Each number is 128 + 24 x the weight over the matrix's rms, rounded and kept within 0 to 255. Layers, rows and columns count from 0. Numbers have three digits each.

# layer 4 attention value, 640x640, rms 0.0844, rows 529-616, columns 160-319
176164128145153096171139176152105166135133090118108182143111079155151132105144145111107122131160144111119139130133183137114132113112131143170113111109101154110109102128115099119122109109123153116142134119208113110124112147117142116122113136136110085139118101167091216137134134080138118120125127166118130108114138092133111141129113125135166079127090111102146160154098114135087123155141125075133087149163149148123137144087162117100163087154127129104121131146128091129161139115098094
111125121131180112102136129143137095150135137109182135118120103135145133127103123134125122094148152100090133108142121121141107104166093127139105145107139141128096122144053157190115098123128199113128153136118192150115105109121137137114134126097116156127117123121084107153148118146102124150131132064170096133193140146110100160122111133137108142129142139125129148103145127133126125119147117088140114119146117125189144139101133128092175134083119127169153154129118152133121186098137134
134123158098095114123108148088117115149107165151129150080130116127093083164117088147097118142143135084127091159158117098122106173113108106147191162158127097131128143128162096134125108101132119117143137196111129145120133144083094111096140135097144165110099149143145096147114146108104148093134118115111113085119085117118132151117123171119148139126123131129105162113126155131121116093135128103172087206125128130078187085177135093151144135122111111148133142100118103151169079113166155
113079090096114158149148120142122155115114137170138137129103136164086154111102135139149135136141133133133125104104123102113145104178097188149122137172123127153166132143145141165155125123121131125147133164152150101092103169162117128143142143140162132140103123141143149104125164166144099080145101095138091100167111160108112088114138182129137129117133134066156148186181158111078164153165150130120139144106136119149126097118099131116128134137133123090165171109131143138103133103111121
129151112114097124116133146149101137131130153148127129170145110136140098159109119157098180130105151104150121127166135151126132139136177134165114133149123120094134141144164147150097158135111123100149121144158093138131091149082159111085136082132130102108095156130111163143130126119111128126145120140136161088128143105138159108143114068127100119120108133174138149108127142101163105159099135113105128188169184113143135090075165120131120099147072093092142088162101160126090086132109135
156166112174132105191116139104153129041147133140116098120078086109152146092148102140140118181095125121116136117076151132152115169153134129142129104110090095173120085137157103144099116091085147146114126127113141117094147078083075136115128125129104130105102162131131114078179162093143132116134092077139142159122102125077092146136089121132118140135141066125092101133134126205151129136100173082148165142112143115109115144119113164133117175135166114103125153157164144078166175138200123
161128154199138154112123097140138146153075093140151088127129188169100142111112124137096119097121106149099156120100092101131110152154165136143104139152121112107103123163107147112180140111143123094138107136142137130171102149115124115136108101145116162111109140135090144152128146155094104126119147144154115138105116189138157136161078108140130132163120154097133125141136091140132136121187118178135100145102155123155130117119090153094148146113152140159136099151120129120150112128170086
105135106105126080156086095105102106140155150066124110173118093107183144117126134094165125094124154101099122100133138132139128134158154114135113139097094108140098108134120093128106094119058145148128091103129138134112078083125113141115136087164113104123144107095132131102174126075119099085194133132130143106150111177123137117110079137141096156184121099118096168102168075124135122125110130101152138151130110144116100128144115134165096135125122127202155123117115085137098124117152161
138109112152113153111088120158120139125113130110185134105126106165128093099161123157182100120115120184137187144125143141117159116156164117146143140183101091152130154152147136105122128110086082103153145116130105149138087144124096093154126128105093151098125128125130155118116158138121095140174138129097114105138138155155124070163096145138090133094103103120094141165104125091198144098115148141127134175148114099124149107173122160083135105143140119138121108072076127124107133089115112
094144092129133127146144135142110148101107098162173164154110146135107107143119121189131158153087129153115103092170096144123104087129120131110156154126145113131139094106140102109129121089137130119107149112108170107117120075153108089050121115151101165129132127120146142131096104121139154116120141098113156171157145182145136145118113106157126144103105146102119110143119138106123131147159144138172149140123210142139119152054160132147111129101097065079109111134121136124148130127132117
123125165141132127120151133197121133090111156119138134086150138134107088111157165151120147095101112134115107170144130143132139136111196142148116055133133102092124126093155120125113161140118096152084124134119138135156142131127131181121122100136166102162148171092201097140098105155112143176149170157134150117113154148171105106171093139137132130122143166131113134125118121107116134108108136138171127138132114093122125121113142112142130127147080141137077088108169134127170140142103156
111109139159129114158142118126139168119159170137176132126148105131146163128124159146187143112092159138145122130121128120143116122194129120097115096115095084129142123098172149129122106174127128112121142091146139118160186133141089132161153143157144104127152108107119135101141141162104099082142110130120193157158151182151169109143079119118138156135141172091110122096136184111127132148143137061169148132097133104145088145100111135143142170148105138142113117109108122160117143099097153
125096137132115172144090118121134134095119158096130146131132179130097133156124114133138146071163161146058151141117125142127120120163148109129169139139093122131125085133097109129124148153067171143089097136094171170151089088122122162151149117144123162104113155085133133146121127106154145127094095124140080135155123157126133105112122131164098125155119134090105092154125134139129119171162076092166126085134055098124136126107055108137135119153098169056136171102150159131164149107178117
091133125078174133112086079117107114129138107132171111137093115129161127141135070132157143053130179163146137129122191127141122134123135144158182102108144149105108124120088117127110130137141138118182130129155127081095101134095114109139082178160105136141178150147179070096111133120121108120164119152115145108146112127061079114098119142148154137119120119109074123154146105160138120095074147094121125131118126088128127140132151148119147160159140104120129129143096146115078169109109115
149152132149126138114147165129120083137159120177120169170135139116151098130152125138119163103145140115181144117120115125200084171106128133164079157124133148138104132124103100112164124136103134131119175148168096115131112135121119160146130113129090116162140102103109085084112133102127122161160126167124156107114195122120106132117129120145162132167109086140124135165131127130092135107110096130180149130135089113141141097121130107069164142140161120116063134114152125109121136133075110
149130125149118135122131098103103128125134138142093117181129133140173107117116105131096104121125117120106161185114114131123128134093139132129113104114046148095143160137143173116133103114160151170142115117124154140126093146152120112134151120138117141158157185138135090148139128128087141097183138124117114151126100160087113161118112163143133117136153095117129155166132114152120123102103140101145139120113100152124118127118117118144104131085127118183087123155060136167130132093132113
118129108146113141077124114130142133144154088140131118124158134129154182144110134126147115120121161133189109127114117122105127124121119089133136128114126129134141135148090167141118108156147141132167117124113137152144110126105124111150147131125116157112082110175113159090146142118151097167113116136082180108108137121136141130137169124117150128117125139176089107156132127117157095074093145153139134069097180094120152103105097103137094124118136172103161119134115101161111114100129132
126110123109126076147144103156157143161113121133163131116150150118121140144098121159106143137159144119126148114131137139151134133164148140128163082119149118109130111107154121115108140118152169058136155114119114139121131108160118102152144121098173104098122121173200137161126137120105152142087141156114143131139106144108183134082124124145170130120129114107098117153078099090153154118126148140125137148107160142180106166135140124107134084116144134152112137142143136131123088088127131
098084109099123149128126176099146111091101166164106127129139163138118131110141105098125130102122139118130104121164101138108119160096146110124136119113116114143132126150165142111134105113123155078123146196166166171123149159137139101120142111086099083207120157139161147106149143138140122099147139120123164132133112133163157121159115116126122094112125110131091126189131143092135097171108081122143103143184158092139155144085105155114144124061123104101138149076118111109123188147160157
115126096157158099142170141157148105118106090116128125152102096134168131146120103115094161106112116100159117085129144116130103088110088116182116104104129110141134095088102121132124117125135167130164112118110130098097138163097109127153142098120141111112172082182110168133171134143115112110161145133116074123091138166153160157094145139135140168159129079122109152096111137191130145127048139140122130141142102147164125113110122102099114104139180141123096111119148121181121150105074141
111141088152128118150104133155122118171118136113132152128104145081135127152086150141141123168142115147137156189201127124165144141155160180128112167087096129117110182121141122115144092124130127144067144162114094120152142125115133138096128111090147176109141113167114154097182118173109184118117120092130123136120139110120169139128111128146111186132149099100111123159125135098089115099094115116145130141139137114173112169121122104110122112132157086123153146105126133162115092173114122
127146121152195128156125146064119117158113155095131138136118117163133098112136132097091099076113153078147129127096178111159099153141183117116154136120111139150120117123126119115152113152127118149153115135158163129119147126179135141124140135107133124122177198059139135137087168109153143123066135100114157135142130144116121107161109130122135142114112127165168101107135101122135141176173177144130089116165155166164105143126121125159102136136153109109112143112121150112161145127140112
185168159100133121102195189125140111158115132168115159184152097112116090129084111145131135139128131083124134148084126138112127140127162130181123142156143170089117098056057122145090138089141176174142121126127111140148148124163144140136082131088107168144136115123119037135139151086115106157103113150162143148061175087092084170137165069090155098199141098160116130101104125165135103125132157177081112071155105148151135115090150134108121128143119144114102120148114110131090150083117091
109143126082091137155061129171098102139115172122149099101107126105108135106148086094148138145078128134133105117145132128143113137142109123117124158087157128153107140126144091113151129158161113127073089117158115153141170114098106143087064112164071142157130148122110132126145156091144105138091080084135161156116105104097135146094143130151132175114135119097175132134150132147123141133142094088138116136144101112147103161096115126151126150128141088114152143121175152074174124151119114
111066120134122156120182148109161189127143130128156163122085203134117155163127092180123117140118151166142099112140074116118128096120109138115078050123158139130142105120131122110144132164157124117095099133120147100111124105076129123084149102208111157145119155098131167107091101183128123135079112153120122133143141191131138094098142084138164135123108193076154169167103110131107081190148073137197132107151127124113078139076126111121115098125123132084126137129129137055163143134098129
193157144153145090104192133200156172119141114123134149086136157133073078121147110159168078122135107169101112136135130098091121132122099118152136114110151131102093142093067087141161131117178129126152134130089165154124175090114140169196088122139124135105155098110105110107099121201121131161062173143160128087111140154178149127146090132131145174090140142142167127085109088126090162102114116128164121118142111142161120147116143143087112121189174112143144117121131128156173105147106070
110147143107091106103146148108118145085108105097146169148138105109131124128112149136158174117145104134120151124110063143100137111161094144169144139146118114094130154121142081116116133141120152167164108099176133107108139133135133127131131100112143120134144125150127118150195167163111114101117105097122162113140158157128149148104093118169122107129129149153109163090102107112116150119113159171151141096088142107091150137170106135167122103145144121117131123127130127144122174142189103
143103161202128088131148183130137136121110112114133131120125135176152095176129111167094129149133112140129105131109136148136094122085139115121152134121178146104133119127178095079111107097142109165102133114133094090109151091104142122094121119146129096121133138121153135120132124090137086143078094162163135148168099155135108095169094104142146115137116150148130148134156126142076096151145090154165148154113157146081119143128124079123142108119129154127118106148163105102163115184136126
156094089152145136107155132106143132085154139196132161091144140153157144152128126167141139121110112162165170094149122116155130124160148112105177155167118131173099159133113130098160116095157077154112141159154130093128126120114136111147130139122158160098129125137154132115089123184127131150091126130144118167105156141131099173130128140128136112113098148102144084125097132121105129123105145144124115149127153138150159135138101149091120181112097103116134132123127165097109173159125142
155092132142116166149127132147110107115129066116132170152157111132132141109118104134131136090131122136126192115117133105099110139099079126165082139078063137127127111149094131151102097124097184115141129101193126102159085134105132108137053130138107081107106121136104105151136069090159105135145185125147095107110124107109119145130149129146132098126125102114110077138108122130115132116105144116135128057111141114106164183113127136126136147139100126149115127160101134153131133089130128
111123143135116171103133172094136119148142137172085158099164102062133164127156120138137128101156116175103154170175140141167165107105129112119108125111120151133122109121098118086083116156108134064110142126127138171131133131129167096101157127129132134140097121136118117105170146162108118130078100138125134153154148116158103136116170113139120110102061112120130137148133173141097124136139079101117117109143126094131124129057109083091157121125098156118148146093127145105150123124126150
128134069133091127167150131107130144104125164143141090135148136116095123122152157164140135191120096130080110102110160157111148124170143185131139102156143152115121093121139079113131130119076083083121144109147128102125108091150133105099129111182098113152129111101140107114095150152130129076128148162125122155158143166189143089128127089112125095148102124113127135124133109143135195134156122110082132119143108109088122106085167197140068081097105109140123123130103147145142142157118094
135102114107122145133126135157165140124102113102135139119153106109101091149160116113142164120094146087131200158052103167154152091168107162134101113108147149117124139100146156098144114106155104119121118127111126131072140098131113147165067094132081085098144107123068152126108160094103123126132102133154158135093171124113170076145120113120151096121147093142128167134169147139122123114120144129167161140111137116127054173158078125138091067116189124124108113125115110116075139120095118
158154123168162159156145073100141134117111102141160121139153135112081121097146141113106120119133128131140139114133144115122174170151174108134113163134146094116155147068104142141154086108113121123099143076129139094128145088170121136167061143118137095076159124123134175132121110159112136123127186133127109113131124154175144111175092105151092127121147130125138094125100133100133166157139167141167114169169131155172165106116096143105119098095099102122159157134123150150121111148146116
135107121124123144146089130148154141097138097176070132145151131115105152131152152159113155127163108120102170154092134083095124148107142113167103138126118161132086127155058169107132146126083101152107141065149132144117100159089132158116144132113157108087150146160140118175104110121127143142137137172102103136099130129125100165102160175123180161137153138139142103087063107154119106139094117145124102157155116094108140118106137133158119104134132172123144113112132114131190131105129117
121137115116092117120150159112104126150112147112131141139168150148120126138075083131118146125146145145106086125112113103143110142105109082115131098180089164102124137126098136126100133158155134105131098132108105139172142142092111145061145121152145135122106124152164078123117162131102134130155135152158105105163153153115141162158128216111156144102128144147084161114138083132133086050104098133152156151110118118084117119123133082132122105118174159182082105195131129130101119129105128
163111173145149114116077098120127109138125115088151158071136144159157113128129127098133140089115193143111127116156164131146149148157117133121083109143128125129127169146157142199140128161120133093096115094125127126123116131141103138117097128098123096111098110116086140161177101067133147120112111135172098155108137127107145140139123195142098123125157146154109142104130087114118151102135124123123130129166101138159161138146122101161157182130152166120144182094187139117089079101142148
130125143122114112109079174068086159106110176103126116141129111084125131133125110131166139174144125139114105204170127119157152147165112086114141117156129161145118093149129132111138131141067138110114100145128127131140140137168131158117137115133172113107119115147121130122107112130114106106110094142137119124146111093128124081173140179110084108145163158135117145106149115105121111149118115106118143136212140094131121115094127130144158133142139143110104170117168114107099070145111152
117172171099138180131124145173161112136135151128162174084125100100118142146144126130153153074115170140123144106048192123114152091149113150121124152140112149101168123079107162131130097137119129150130115150129104122069115156126159111153103136095129089134135124110148110173142120097168130145170185164145081132152115130125140153126135104162158148093149053140130088146111126169142114138140118122123118116104133161126131142192142134134129106099157112093186149128131120122091169121109087
123089113133094115178160157143165117159160131121151131082160101090125187127160141158131136165112082183141107067151132170145130114125153125076104138101151147092122127113146084119145128155131118109096108161146169156151153139140128126149112135094138098154137139114112103129157121142106142192100092142147200161131143156177135126146138123142127143117121123204139152174187140092168159118100139172164129145122154161145089146074146119134124128099139129155110100155164125113178117152115099
144116121117115138113135140131088136127096180140166124124137132132076080102155099128075163212126132083109132148149130135090107139140112175107130178141131124151112148155126151142124167095142153084161167129146097159139114136141101109128132111131155117156112132143113160203083111189107152062144125144157104142128110125156189169125132134146162117118153172113169119084136116098162182166163129138081114190171106137151150071136169121107122111153117067206155134112143143147106121120116115
122131126116113115147174154150136158108172129145153137150120178136072148172115130156090162121093132144117141132082164147129147132136139151152142114144125124129142123099161151096105125158156125111161170175162119148135067095110147109136098076081167120147139171152154120157134138128110130123133139182145194141116134137137130117140107147108175105155139126143140108120115172129124140093117118144148121153151168119160128149137121088157116091116125115127094120171152129100128151160105124
119137125183101105135156127121129159068150161108156131094157124132101075143158101143172098159124136107096082142112143118167160158145146123110113192196127083098115167155199139157149120131119084133146139113136125105112143129155138122116161116101142106136132128126113198109155160178101169091172108090155125129152115141186159128137133154140088142142142132155122145086127167136120135174133123092134162148193104147126103132162150142143130118148120157139116098080140117133147111141135163
150136126129130124167151129136160116118145118151098103131114077138167135118135133168067165164162065131148177171102141107117157124107155124187108088084157162121131112097112093113141127126155151163103143121100145092140136155078114156166111135116154135148130114135102120139128148105095129140104098175130147137145183164174131152122097135100148099122126104104125139135102096166087139109095107121113168125102117103105097116085092122139100149161161139140097115135163096105178155182092118
088123127137145131145127095092081150066090137158132129152147113120128105082129111119125106120145069113183109138151130095112164114119146131103153167129131092130117158139137105141095160100134112139138122111167122140142101140156095078102165146182111130143165143127103120098100184098099140113120088144098144129124150133160063141134087152136116070125088185108190149100150117136165136193100100110142153102128135111103121080141103152152140159112126140154120137160100144165111128121130129
156145152194130117145113141105134114119104145089114136136153169145083128162146119159137108126133116089086100082102137124119101152141119119144138095175083107152142111092138134168069078071109144135107174141122143130134119076137108124150120077137113096100071183118130138097139130106142137120138139201118099166141120187164158120146134120111138111131122136160125117132149086116170144173196140132148111085136166158132110126095123157142111140135140099136149139113099137193174150137114122
118104122107129130108105096172141173100166110121081097086132088114142131149171135096126079129106128143144125136169122142105123144115058154112124091067104132161090120162078134105158119160159150106132138132113156127077109149116119123160158108140129134124096114128147141119124153114160076146128095116132165092125141133130117114128094131101111132096097156122147093126128093115139155081106174168113126119071165125102106164112096133106117129113119164176191079110133084130143172136136151
116145127158142164158104123120137109137146160179156109103178162111117190147134124125154131128126138181135124105128134174106147106123114170124136139101090104188124108144120145088148115139118134136121139123143175131125165159181141129119149155139150136116149148115178159167116144137159124140154134124169114155146049129122159144103108124146125182124110158132141103161080117114146157157180126148148114143087124141139131154181096126158133098095093118168194110145156154143131148127165125
097150145195192138104149139154095158179153091105138136110143191116129117106156116084115114084147177132116116166117227107118129177156113149110137180116110099138128127164147187177126202162120134112179148097125122102115136129161170125132155107116163143130126165157156138138150154175107110117167197093128065121152106122136112139140114187142167157087119140109112139117076128116134142164145144101105141122147121125139117118136135134141170143139127134168165157119098175160109160077136148
140124170153110093159117168118139145119136116169107162128120105090113126111078153164114126134129142119118107126159109144106124070107153132115145095107139128117139173117119085156083131133118194105133146122121120089123101124139128120100120125080156087143107122185139140136163142101087148127127157141151153109140126105101131151129144113145150085154099122085092128086107113105130187086095178140082103124110159141124147152094146104120157159131112094119142168121153143125127132153102197
161136147114115155118103130170144165120107149154110092102127135126080145063144112114126097135130133146129120142102125108136110124130109122075137072094162120143087144126078167114136156117134139139128122102120140137082142133128123102169135106147127077125129147176097146148119126089129139116147097137125108146144136143158149102076157142096134096146154122087149151118129133182086097165109112107091102103156164133100102133167077135157089137163109167128191133137135147179078122150111148
120138114095131134134171155124108144194121157126096119108139136132114124086101150118071140125148143137126098127114135137138127077166128149098159071139129132160139111144153133109151129092133154093151110164102120137156119163117189098146155131113105111124142115122116128143155120168106139094164125081163145130142132116162147153155122156115119104162120144111126123118063128109125128138104128086112120180147101169124174127130144113101152126132112126097109090133130127131127139107129126
170142151170165159124116107167110090100125108153114079123106141138154139095169141111104145082159103121123130113138139060138093120102126158092135128106117112092134126120087192151131173097126143136145094164106132105151145136125148209139114129132139139126150109100147129126094100091124108176122176147120119141147115101110074105139061073105102191126092111122116088105064126138141128139132163146096078133142105126138143147142109141100147163138108124113172163128100114095118115146093095
110162152165137108079123123105119134134139116129125133160115144125107106159102049149142086117107145099150148136132144142118115144117142119119132116116112098105125141107121112129128154127126111153137140172126103110116119144152163105126100172129165154143165164154138175129125126111110124125079151115079133114148168119113116095118110176138178146098109137108142169120075127143129126138147135134115135165119129147129112138141122155127109165137124144137144157120072134149113108118160156
162144123146092086110135155080121143134153173127102111135079105106147091112113112154152134124091130135143126136124122165119145122110140117143141126124171088134143148092136106156127155154140087144107144171106108086122131110122122154139073166093154132106125108118092155132150154099156147143080103151129164125107145129150126143144129178112153109102167142139178148106131155152092142156159123114142104160152167172131101129151132122132146126155122147164135086154165084106146084143128128
156116102092116062130158129132174120154176159122077148118139112169126125124123135112114117122104122096135143131131097113133156080169179137130181154130180125113115129120112091149138122126165110128113136116093137146140138125108101122137068134147125154130141072119117127123128117121129103185146127066137130129092149109113174165110142152126134133116103125151102117149104109152119168130127115140141135119119100181138173159119160172109091141114142134091099072146099107076100150112103099
155126115070138121135119126143097107169107193143111141183115133139135139129110170080117143094124139126134103136097129115158094104148136118155133124095134121085111131146116152097098135139094163120103122109161154141110100196131132134118097112116094162126120084109117109107157128067139051114183100147093131156136115106092140147123183086081154113138122130180149149175114133134133072122116119135084148094115136094108137108117057121108135136093161180139151171126114114122113164101106114
134127108156129138123180152128174100132194156139139129126146115151124158179128137175130132170148137102106116081089156121154160084116118129143137126182120128105160158100134121152156134102117089157140161149099091124169117128152158177181106122119132137087131089122083130150170128103099109147122117152135149179126110177090102129157124122140082130123146132166083120138152098145161152121130142142123131108127146152163102150148159103141129142097111137113096109118185102112127109132103101
156095153167118125131122109133156112121128136076081115102123181111145143070133133127098135183164114144139105124160169109180124113129080174099068135112107165140131131136169212177119124118084121132147118169124129168163129164119141119122169137134124101134098073168070043175130185114078120137117125144109168142159153065128163189118137107115140073132117129136114150136124134162164131110083141162133141130082106165122148119117119078105072055141155124143135083143158143152108117114101153
089110123106140139140111127126112162141143148117172120109101141142146125150119109128118122109141117112107088123141089156083110068138112107119172096058153146146099074164153144131096110128140122128143123120115144146123128092161118133158149119157157100140119159145123164086136113155186107096140144080121138095156093158107156101112149141109077166101116151108148092169173114082129117090164137123146124134124121122142132140152115094125155125104080113128152117129095092109193151111165167
135059119113101116157154174125124152127152106126070118141125117117115117121099140133083099076130149115132111097153126122128098094079127098126103134134108189123100114113109145132160129169124171110139119135143129118138106181116141082122140128121121114152103130125136102127138094181151122108110135147061109142134153088138132137137132134122172108163105150136153087105086139079119135125107171097128113106179128103091160122112121104097133123126076145108151121108171142079164137108166115
098100146123159174166077130163143125117154133148162163129155122163106159136133153138152176082104117096170111108100130104130147108144103125148129135157120152063140194108117137136157169163123128120121157131129133138120161165059117158075175126186181109151122121133132130155140102130126145131104137125106091117133134099136140088145160118129133140142141143142125114112161156108129155119115119090155092105148152128103119163096133136114120183102125119080134182106135122077092126168113125
135127129146147141143115102131126131144127111174132154105138126134111112109116142138134118135171143113138146080143084118095087097129107189136155128196087149133145122140142136136156155135072121116168174124157144107127067179134145092115120128108134119156125104142164137101104125121154134112137142143136118129113145156148125134138136088139150123137104164126108094108133069078174119110126155129093114152125132148155158144129166162104159127106104139110114093117131112188099155103139129
130143192086147135143126126131144130137145112113091120122109108115107142113135112106119117100120155125175109144144154151161113094143111151117112193106143179130156098101100125113094110121122145120110067132119144131124138119127136119142140124110127105090100109157104152161143118106132133116116149092142158139093129092138162158161125090120119143130109104145113146137179111137127130118146089099108080124142164166156142130104140144109080114121093118104132098093161108115141073131171111
164132121134132112165095127157116141117053115079128173141124148162154124148145084119109111081136134105142133127164167084094145116114116101174153147115122147110132070117155155149080142080121141119173101127155159112116126115099119126089142092129123131085117151172135077108144094135102133082120121153105096102159145120162125147120056115130173114125141107135142144147162124094120165158148138112147154131129148147121160128086132124135145112158127123141160173146165133134087098120098145
147078138083101151124096098115119106126098123117157118106144116111148142153122164094105170098103135142152156125141094106132120154129146112156107121125138074124148147163112120116063095152155129154099125097144096100171138167115112164123162104148124110137154060093106134125094098119176116133171120143151114118138106111188117151151102154150154129110112178163151136131117159121120120142139086153127103127118126153094150136134144149098112117113077141132131163149120117126080138135133165
184123087133119132113184207096152149112138144179126154130157120133174162186102151181110162113137156148128145146144120142093158130149174107141139122138154122109148126119130120110121095157135131153101154107123115132100150141175082136145118120110154086127134136076164124144138152131143159116211140118162119150129122162119132140146115135149144134169143148126114080132114146179104121141112112099158150161099133078127156123112187136137147130055046136123111112149088117150115175096096105
160117141115123138087125078132160134149129117128134142121191189114119144157137100096139128101127149147082144155170122131109117144096165106114147138098139112084129135157086110134130149167173121149156168135104111117138146095127149132119094135104171169144133150160146108143126135208128159144127150106161155119162174149111145095137124143146146130134160109137153106136090102116109170130091113137125137089132128133151125129141222151163108118180121125122086097148104192172146109144060145
131128153149133158106154125132119098109098100157132187147139163123131172145133146157106157121120122106127140168137146090108110137142135117090131129100102099129113107122160093125098154108130187112135120119084098133150092130135132154128162106148124130123147127159112147157124067139149135129101134134105086111143109125100126133136093133147119131130125155121105123106089126144128087129089166143153112141131156102140125154116142138112153094111131117148123144144107182168142171086193164
139174168080150136113123131100137123119150166145136104111148163109078140145165131132149116154137131098152158132107129120138086174114089120119151146144073147139125119135109173089146134129107118119103110131171153103095096145134126139084191142148114141120110155118156099135121111092092170093129098105133109123138137139192136161104097147150140118138109140128102114127118128117103134151151090143152145084142117140109135147167137137164112147144115121129154153116129143195147116102140120
130099128132092123090153106127121117136150129147115122098127146126114101147113097121094111148112137146104127190126103162132122115125144146100160086130144116105129144120147148157121181141119114107095131168077110174137129122133143166073090074131097110163110187145137180165071104131127145165130123112122093105109111130100145123146151148130181087067113111140112158140104165092123128143164143130115102160187175154163098115122115143120093076129119114097105134163123144084104100093095192
122177105110115145124095168160102104104076121144108070101129079104091132078161178115139178133135097122110164138123152114155118180155093165146108171148105164124139166122111125143133118098105105163121120145141162129153133168145089122133154153133148097152100078135074111075103102123117149109135136149137131114117142136202111147128164132119118138146142076116202145123205110175104188148131102101109144088168087157105177109135129157183089156150129099149161194090105080208122159161128120
133087103151136112131115064121125117167137128109128087128154088141137187134131177109177154092132145160147130088167116170173144137051145116086098103141160127119165112145139137133101139165116117113114119112165115110141156178149132098116164160134143104141116068098124123101134088137106148105129127112096155130156159106161154092117139160124122127153122129144085141153129155139120117125177116149113115099155112150117081147113132132172117106133119144116118133096118136125115091126105153
141167136122103154093145189148142164102151133142103112078157122177120157102139140119161104128155120120111108106155103159142121134113143118129115099106128121086099135108111125089129143111140141151165100127131094138164160083148155144153141083048133105107117112161127088155111158157148131161133155146145141089135133074150147142122149127099125158160170123128109144118137159160127172155106146129138119127149137178161115101134220145141098122148128104134092170104172160162128135157101158
141148123172126125141127125115114140048087066114139145152121128134114114157097096138146143127135093143125139110117102136129093121126107131114093143187172087117157135140129136139109147094094097149145151117144094087102108103140142094100129082127086119155076140154129147174136145130110098099146117166123089137144097194087066138092129129146086121141154128105111142107137089130141150118141170139137138148111116107139127105153147122128168111102159119171143145142114148164084110125134135
109099146068175138199141119154164158124114098079122110123118127148146119144120132194130138106143124141154174130117143143155117084166127132084125085108112148120137081128135113093120098124103144144132089088126135138087137133047142083136147102125121154114142099112123143143133157126119127128143106155125100124141094162147153118123092116143155147106117108102068142153119121166093080143116095120108146156101151107108140134143083116135108101134147109091169127158114123124136130117151145
161198095154127139150132144177124117118102093099172124166089139127100139116122144135135121153078157102086085162103167119144104142214117144154105149224156127098178135163143163211131160084078107094135118117114107129119112105150114172094094104165105099116118162132122150152133128157067129146136147151137099123120113141081139117142148115125106152129166115185127122104153102123148208140122141136123135111164129179128168134143176137122118158138143095125117138128167109140103117136129120
131099121101153121100103137154111126123169177138136141152140158129132133119094117132122098129126117134126126128129142164127160117125121133117189093121122150122131164116138124124115159147125111125121108148125150165114122116076145128126109145188102150144131141115124106127127134112128100126114124129140142114125132108111112120111132123093120154144069122117146129111159125132137141103104108101098124117094129163133122148110116132156109195134150130108134082139090137127116195139148113
125129115119130160162129154150142109129171143143082165144115104103098123127133120136146147129135135086125129110158117110140126079137150161131160143122101137177155142108130097123123152134093105181092141082106135139087109139144098100154170140124156095142154118125134089117146088086144146081166145124116087129130141111095118140115149108163118154130128109111106096085104088149143125126081153076125124105150096128109148137131159122152133139130078115123103097144110140152115145100093108
106121141091136143115137142140166137118131192104164132079076134158131112169101123112107154120148160117156092147161150128104114167125094086134133084126148087102076126140113177084064095122128155083150132170123106170135151133129165152142135087147164146114120134109119102132134115097106150136084102137157161105150117161159175149120113121157086114124132137095145115125151135115119127111147067133166119151122160160171094107092143094117142135131136108075103142126152123130139120112092162
095135121124156131108121109115118172127119125118098097137112163100137126119161130106104166100129155112141085136162160101143108119129077122120136136087101118143104067114135127122058153138093117094132104130144146108107131129128114114123165135147117168115118082138068102097130106098083135108093109166111051156129105105154097149118157113119170135087109131124169112124155139147152137123131126119094089128087142125095153100133112125125142181139179164159171136127103147105128139068162140
162098149123157106151133114124151125106123140154135141114159128137109154132100167145130151126130157111132108123154127124122150099160115100140149148126107081104121136120163108108091102133096128123139104100143132117131101132133147110115150086115088111061088107122153167171102205114153133075084137114136133159151098171134117075139081101120130126132116106151117125148129147106147187164136162096149135130075146166134156139103165173142143128116133094101161143114141107138195125128115169
127145129122137149099147122118122096095108141120127141088127149132116154139125119118124096150123127117114100099107130127095171163078117130112131119093156138130149117116112110156121172158203120163141138161124116151144183097149119139128179157097141142146127157160134128163162188115145131162141143087155147149133115159108075143100133155130121137119155134099158123108134113130151103167112154084146143122114155081110106145174165140139162147149164098087140111192129111151125133084162131
136132163149103160081071121078099096137121121160116150152152098095132113110129113092112106112119137095122149166125107133134152182110156084154113164156102100144165113190138110100156108130111114129178126152152128148131152175157074122116170147130171160131117161130116136138152125100108119104112140108107134124115119148099175141146092200107126150091165110117125127145111095125142085158142145121129132161117110120134138098126124129134137147144162121162132132124091097172144138080168094
112072112102112100119165131137156148136109129109148120101162154174121137155130083155127169137163151162136054134108125148159148136100138065143126106120189133114101107126098109174130128126156159099119132129061154138143149093090140150100114099123147143168111147116142153114126144147139142185116145143104126106138156180118178146089157117117145146158165154115111111075120164109154100122126085136127135144130120105124122161101156143163151154123111139102122109136160124109175126103108158
081122110120111141131121159105100113117147135143160119123084177107082108121112090144140133164129174079055125125130089052111070145135117139115091126127088084162142156176140135162128132138123126167111106119112122197141111142117084145095161165153111168140141166095144169114151083160139158159110137102105104148066085161093079126105145181128132157128139128116132150104146151141118134113091081099144113173136124117107160116142141074110134119127115151175117136091171097102112126130154145
147153131109136158161108112112141122124138150118096086094119127104107152137111190139102116156126086106118123098127098128102125168142123102192121148140082104135125125183109105125114112114159158129097133110086197182159135115137144145134176125123106134096094143116124145163133135144159172113096076134122175192120109117140184163101113154151100148157137157120112129127147101131144161156150126119143095139090130126134121126125169170155110105087112183163150111119144089179182122051189130
072125131075159094164116147145090118127126171126118110095128086133142120124106105131158145084103104139112144142121107178126132088114116134143143122109117123135151124132187114115093128096144110106121087108120143114126119073143146128121137138152111130100138152178180127115111130086100102079127089114099133117115138131097097094112134149146139113096121144115122196131167131127148108118132157137131139109124187117106113155098136128175138123170106107137099128102090106149087088114142187